config = dict(
    n_head=5,
    norm='layernorm',
    bias='all',
    tie_embeddings=False,
    init='trunc',
    init_std_down=0.00309,
    grad_clip=0.5,
    train_tokens=433900000,
)
Each number is 500 + 50 x the weight over the matrix's rms, rounded and kept within 0 to 999. Layers, rows and columns count from 0. Numbers have three digits each.

# down: layer 5 MLP down (transposed), 1280x320, rms 0.0502, rows 705-774, columns 200-239
# up: layer 5 MLP up, 1280x320, rms 0.101, rows 706-775, columns 200-239
down705:631521477436518470490426462533486484495420475470486531486524589592467463471429524484497517482422458500550548483463489408
up706:524506609606586473542439538472503464519533522486569493494444525517536543490469494453500495406568450501455466504479428468
down706:518549524477660588599538478475584488403486465537450534397470592489466474523430597485482446522487493495555473542582574520
up707:459516415489500486514506542474389474557441509504379536486651503535542482523379540440470518554585558546442525507449476565
down707:596522514408442524512482521506532518521574485487547476553490567518478494463448441472500377573575515428440516460549554475
up708:444517522491547530532500538475494568489467497577474533481511422581539556486469412461484526480549465549492482483409452546
down708:536497491519476462580461554473405423478465416534495478455532566539520489437447409481374582468540521527547478589594498466
up709:485539552466393577499346483659504462535410479596541529461476503492457638516479524504505561501484511492418412443552469561
down709:551614543521346500434438554534552535624416524474534476481556508466569549443529473467449521468419377507451456488403459598
up710:496545426623545598505554429485475450468541520560479484474446486438532404496465518534455493515424503602569545487490433520
down710:461526580471430551602582517515483485522521540487425568463507528527419446537556541515502537423528461406627486472488525529
up711:536495497539464504471487524450507497543439611495472521508409417532462452453462548445596526485493565494552517592521457522
down711:540504460506451521568496376534482442538465476497559556478527509515520582493424461432524567444479550526546524468546505495
up712:549480453440477420493535585476493480452580545584451493472514550436491475481446484546520568588513515441520514431506456551
down712:477552513450445577465558496460546439524521586534509555487586499531492511477494443489547513442525564535402498518461606470
up713:473424560487588486353510459467502536504459455542393547570460461567520525457554392550463546532513550426464489486448472532
down713:482466401574451490501450506484430436481483417488468534511567585469474546516570445601568392512522480553508529480517455522
up714:419436603520518430504494478499472549443616411494529447468558555554484567488501536575464469517491448489485505485528585509
down714:530478458452559579555498498491455509518500482527426491439467567498526361497536521446438531442458555474527496509385474534
up715:443445495534472532538471498528578495479529458444491487523434467454509452574519500526507563569554586447542475490430465509
down715:578505490515473529479495467535451481532448513432466477560509492582514422481497441528529509548478433488554481442518466482
up716:571515477512502473431473528438552549453534513621583494470514551468500541501507509493553601474459445467420517500542461489
down716:485462436473479587532408519511462574492445526487549477426529560552572566492532507472520589443622549495498519478512473488
up717:525491490460425488506527489428490533524460510488451523499437539442619451496460559467561480584469444589484471563495478544
down717:495479542568470437572420520504499431463446447466504533436472496516433594527481553495507442487461504471491481453562579473
up718:421453437466526584493555567451504520482515485511514481490507480529453399425560489458496411455470394541533450516557547520
down718:559469562549567485536607456477419459469534617454487580397481521484498497525493458500493486456519475565498404480545616436
up719:407472575464517487492554498425497426602558478531498552481532404540467475481480482532445443431539514502493514517535466451
down719:478452550575520528447446524462465489409443479483517480461472418450546575493466390505533409449483585485466575499457554443
up720:375509494474515431500513559498417543451537459498494459566478480434498448400503361514515577479529459441509568507572591440
down720:536463494478528599552444507552495484536592546588577515396542476464482532537412578435496483544519618563475499484559450509
up721:475426538513527526540514562431521586454429473506458556459466546517475598505425504466470556512491450446565479514556517497
down721:503512406548428465538565370528508480565450547516519554442457483471517462544418467440492457581446579470460525478483510471
up722:378586506558497566606566477479473533432476548473452537450439496565369512537414570427450465469553571478412436460450528515
down722:440513478426502460507441522486489508491388545503516474557452573416617424527493532491479480569502514507509412507495504548
up723:538442546555532569532524540513502478424599518567459554486541467464428530536531552414471466465527451570503578549552437478
down723:449540413423491420518485544445484525561468462581540469573497522374500447523413506422505574530515504489386434498426489536
up724:472527486501470476465481433546599493493473569473493499448503446462510454453484553512527561568480524485499559514491518406
down724:533538498470565526505498492520482542421531535503454540445519479529399502485482486513440434433446521501604427470502467553
up725:508510447443508503514452509537498552543487542462494489458517553466448563546471527522491511521531463492476570492516559485
down725:490518454552449564470553473493482466461548597530522476519437437524542562539554539456545556536508555483439470530494533498
up726:524464457507539541536430482418498480504528505615430523495615542481598505447479599463508463538488425433517442525455456555
down726:492450450501421548518454483554611537461413552537512558500510461417522460559605506525513551454414501497466561544545502444
up727:417575564455534517391370531499491512493488485521558515563488485446509461494575444542481475455478505464495485482512404551
down727:552469387562550455604523473448469558468457470455448557514510513437524538460446535482368435540639563453470519524532443502
up728:482471411450497554478544494478429473516458505402490504460578476635503534509524449583539452537484501425470473540474501442
down728:430435547431484464491435537568587504434497514512423540523507555469528477531531410499577515541553508553490531528508573539
up729:478511547503518552463484499422478496506544414501550474537505573472482485412535457536439487594471522461495452526431460520
down729:473427469491584474542440453553563456520521533506515364565510531504472456459486521548521475465495526495499535504520511599
up730:396507465424533561466603478514491514533599520445436461489503513402486529510521504474485553587564417553500527556454514476
down730:534576465489472489490491453504582478520416482442583471406480513439513499470502532395464496546591444525504599545465527480
up731:562551514583520495482480539501499552446506517413576571563508436543577535444514554516473534465511458529467615434490469476
down731:491376596513441531540468512562561399510482539634556393509450503529488540543528512480515424498450458475454395506526400535
up732:438501458458401573528553566441488565563522547458424512579514567573476517484525485512396503468500525491445442416548513447
down732:486429507522529472514595524539521573469556509433540528507580518595499478474473513607444567557537604443551414577463524438
up733:518431499521455442559447536439537517472496494487455540591562526487621508530510543495477521540543486482502400587493516487
down733:543485511508504529543493498471569570587395555513476557481525558469474557465421491482472503352502596546437496521485414534
up734:516453599447582602348446470497496581568425501531571506564478430455503508450407435460545585498607530480441562519636507535
down734:615494618440439559546481512509443524394487541528552430430470539382531535452524348537567561538507414588466591582457489440
up735:466525452496519516598480421495449458447543516474441502519510505490584367558606537536410419429586447520478526539459522580
down735:487501556502465459524492441478582534535452517543500560495495548489527546553448428418553596465486506533442572413543493472
up736:483448552451539466519536528479559494459442491502461467579489472510540554505526464538625504545528553585533563501545541530
down736:494534561496436516551468560498509441545556498452490451549508468418493494441647449574589405543529549553608527537513531507
up737:523498443462533502387480461462521544465497418481487437455503550501493507579456435443478519501516491505510472524484440456
down737:499482584508451518605489558519532589520420538527501605415527556589547516540556369476473551545431502521525596483552436494
up738:515534475519554504447402538549507567464539524448482535484512518357591572466533531478499539513491503519509451421468484550
down738:442551526530466521511512466481482511439486462561391522452506509554525601469467555516484518452470420516573521560461511469
up739:459532436463500523480482537474514511486444590537523583634450531453425404500456539596512465450468538532452459476441400561
down739:564556605474476515578526455569355494570539518561474476493530442423504551483501437503491464540463429572525494478489496465
up740:553551594492511518510456575489495486469542664415456539487477527408494526489491514552473517530421518432380524499472573492
down740:567546513511574536523452513410538469566532508532496512483481533454484456529489440463500536498453610481476569416534500565
up741:422497431552518508467506430471558464508473496526561535606535545424569591548527466481539516465456464528511545553479468465
down741:516525518542523503479513411505526520429552545459472550484485462452561512506533482541485451586425502420442463552520441520
up742:526581508416553491462427598474517490460561553413429506459495417494559505492549536540474436478419505442497480626639505583
down742:412498582441447456552457468496501558450503454487465559630459455524503509478445450554510453400492509553457632540490523618
up743:448445492425507499534449519529518511501484461488460448433532568534451484576500477462552479494606399519443537583431582468
down743:410467549486420465570521471472461451627413550472437597409435452394519518442446442491459485488514506507457511507510422492
up744:409405416460463441406392471432464558485435521534474560424562574482487519518518417585482466485516508519421501578536527391
down744:389565531532475486521469504565525441473548597466545504582520474507607566422504458576510558479495520485474617511448493603
up745:492511547515568444377511498533563428546546470463517514489448516451479577416380535517482442584523458433501469505576535480
down745:493525503493511436483495499482513510548478579534537503472469521568478543471547490533523537506526399486479584525558474519
up746:516414526496509401537460538383377586513505447494499486527538510461519514514456494486509542542616324576417477576465499560
down746:547584472436432482422488530604435520486453423463436538446561506475506483527470494564432548495542540533484507580509490571
up747:536408481556506484417511485491462417508477495494458541599520437469630441434518596535427413524461477430493465511403504469
down747:516544549514539562588506591509487471496457609457458575472577522574514614542474527530477570452544526514498478543471448484
up748:543454421580542594467418480490565461487602457547523500659423505474481448558461531424454411539546564462514534432505567553
down748:520420537536456398570452517473537487452539470517552476526452486511460502597564506416357491481585440548512450430467558521
up749:450548565529474462537512438522476390519440604480561558555485461483494539523461539491466535477554465441505558567523550520
down749:509443613480517516597539482485517453574535459408505512545653484538419496480695515605543422509517493499546510584449467437
up750:614438466517490685526493495528479579469527499415478608552550539471640487489458514527590610451539526475473481522477517514
down750:486474473532542575574533539518523559542460433471470490576470438519509483495563450560515521441577423475534521530487487483
up751:623498491465504517546418517499513500547463560504432510613550505514523485438490485544537434538457542491474469508539522578
down751:492446507506440446474552440563403528565483612585504458497411577569521464481473572364439505548499525457516401510514439438
up752:468597563497529514552484475530485585458472518540527513550513510532561556499588606567502476462501510469405523447655598514
down752:540408536437525390436457546495527442533507390550481560460491598546403534482522502571572481435480494478503494482513544486
up753:501512505431442524445458477531506567557467483419549583514457531554551525571498430448546489591501514488511473543512508457
down753:480515438411484484505523421472529484515458486498554503534400470477414478576522573507476558456455494488440527581489576487
up754:491489500461494582513461496522478493543638476560610489499515340533635474518449584438469524560477492634453567535441453487
down754:558525502529483515557465460548522496562586473497447537460609573487467410506492441601475390592438501369537470511553475446
up755:510469572479488562555578580504483560487464472506589504528498414525521491453469507349628526509482491580573454500457439383
down755:438434502493429537477663565603533520466599483521608546478504445590470518445566448502490493575458471451474632573499592394
up756:499502477451523503505439542546507475571543560534480452457469396535443520564497517351449471509556534459555475500427575490
down756:475537422481506502542566452435593522476444517536497528530501458546559513494486502629608493465455476446533610557491476525
up757:544519469427500585563538542531393489459557642549539509550535520416521456538541496567497661439546523543528545554434457497
down757:529505483439511511504481504541542458552488521538560559447522511376509462430485451559412499428517521564579576526520489483
up758:413538500545517532342543428567529462493575512546538501575564476611539488515447528453451536463546544607492485353505572578
down758:519494404526417490507493529474450439458470502540480493451537477387513514429497515432502505472561447470537463505491606536
up759:439440484460573453421486473525441483512509487459455542454495417555507575411517545498542443569548501486531466520445428503
down759:512456465489473481406532454490467535583512439476534523514454483557487612507423363467512614528435459554522462431475529464
up760:511586551468452516474446606515510498483532515555508476591499527437433539450496453487557486396544503430524493500532584516
down760:522488510435518491545454448437526440581560468499455442588549586512468494441535535541508577497479485500475507422568540440
up761:555515414477434425478523519544540542522524494575591593471519542567640540456493561423602447540514487566459498497526512503
down761:596462432520489460462551389512501517597520566423494497572566533453472500516474446452538639529503552501472516437473498452
up762:419624402552543528465494501606487473507528570515470441503440506485474458482568538493521492513509533534552508437559540555
down762:358474518549523470540515477479429479553474354472467433512462431500522532537543471504461478404466437524503526576496581590
up763:539547454589467552527478440422468390503524500573488521617485409447469457531433528539556437445512432599470452574407644521
down763:553532516449489519539440457433457463451457535433421599485473522464450452560647544555516521474465399531526546507561517481
up764:468499498452561556487443485485583426426412520505543491543483527417519484445442482460485530501545519439478558451659450547
down764:445481441412509436536536523503616617522478437446496507491493519531510480480517483479519480475438498493494547493606526455
up765:467454487510555622393474508409544481590472527511548390433475491505376531529561527504457541500486552471563440443430454500
down765:525500485474533532489460554482559448642549552577486606437592421569414506477491493500480458558529465457459530416394473454
up766:528487442343532452573522410572416543542571596570499556569474467584561517552516443571506455555494501544501481448536548531
down766:480463496560439429507598540541454526402460528422503468418413544427562464527478496478488452419541541571525510507368515514
up767:504528480496401438473424468474514441433458553469525540519527517541504483521545542550449563517532502464476570586566497495
down767:494476462419417497530511533547488476489646437559536485504513496542546480523463652465477577474464528475456488528526527622
up768:495407547472457497531511562529471551549540516448546544488469519526515531479442484422519456482553536521482486588547506515
down768:471536474572517493527548455528544512464494437483455486470571520505528421485465510542465520490487480422547518441414552489
up769:521499506512550639456474513423502573503503537428493510478510535445507504543478464461471576432516429464465337568428478445
down769:543525556511528565507445494500480561471563491446489471489516467440462490522493515494494487542586521553506507472482626512
up770:484567521506492511541455536497563545438470420576531446493461519457489530516463500470519469447465476580465514450425538461
down770:458495535470548481483530468482530481505542550423499482451513512551499509474559540538481435527557590487460453489501477438
up771:601549454471539494483477566445604566431613508486419433564535513517483438456499437448587480420555498520434499517391530491
down771:435437463553542500425530518519497502520568676453505382554464434453505456550532527406522501406465482462521517485521539522
up772:482495491453403535557550513428520437460451625497427504565538460560580438503563473516564490509536417479556532454517472510
down772:526515537543588586549469494488549590512488587545518546510343495440582521534470470451430464511454421580505558534547525464
up773:430479465438511520474560506473502431470527474575500531556478432600546460475552490455451497515460418510491500481554483544
down773:521514522440488483519424465551501505455582450456526389594438452483536508545473464546548497567493525517489493535543566428
up774:485477549409450475462490402540441509518472544578452512463568531481499511536491517567434442591474536527549465617477541457
down774:435512506444457618497464521634331436499561508490598470475531475460579337518530561561486565593573514397450576519431538445
up775:555377557483547485465529501491583464452572506449559482504488533426446524513455515481526490435577474489527487529523523544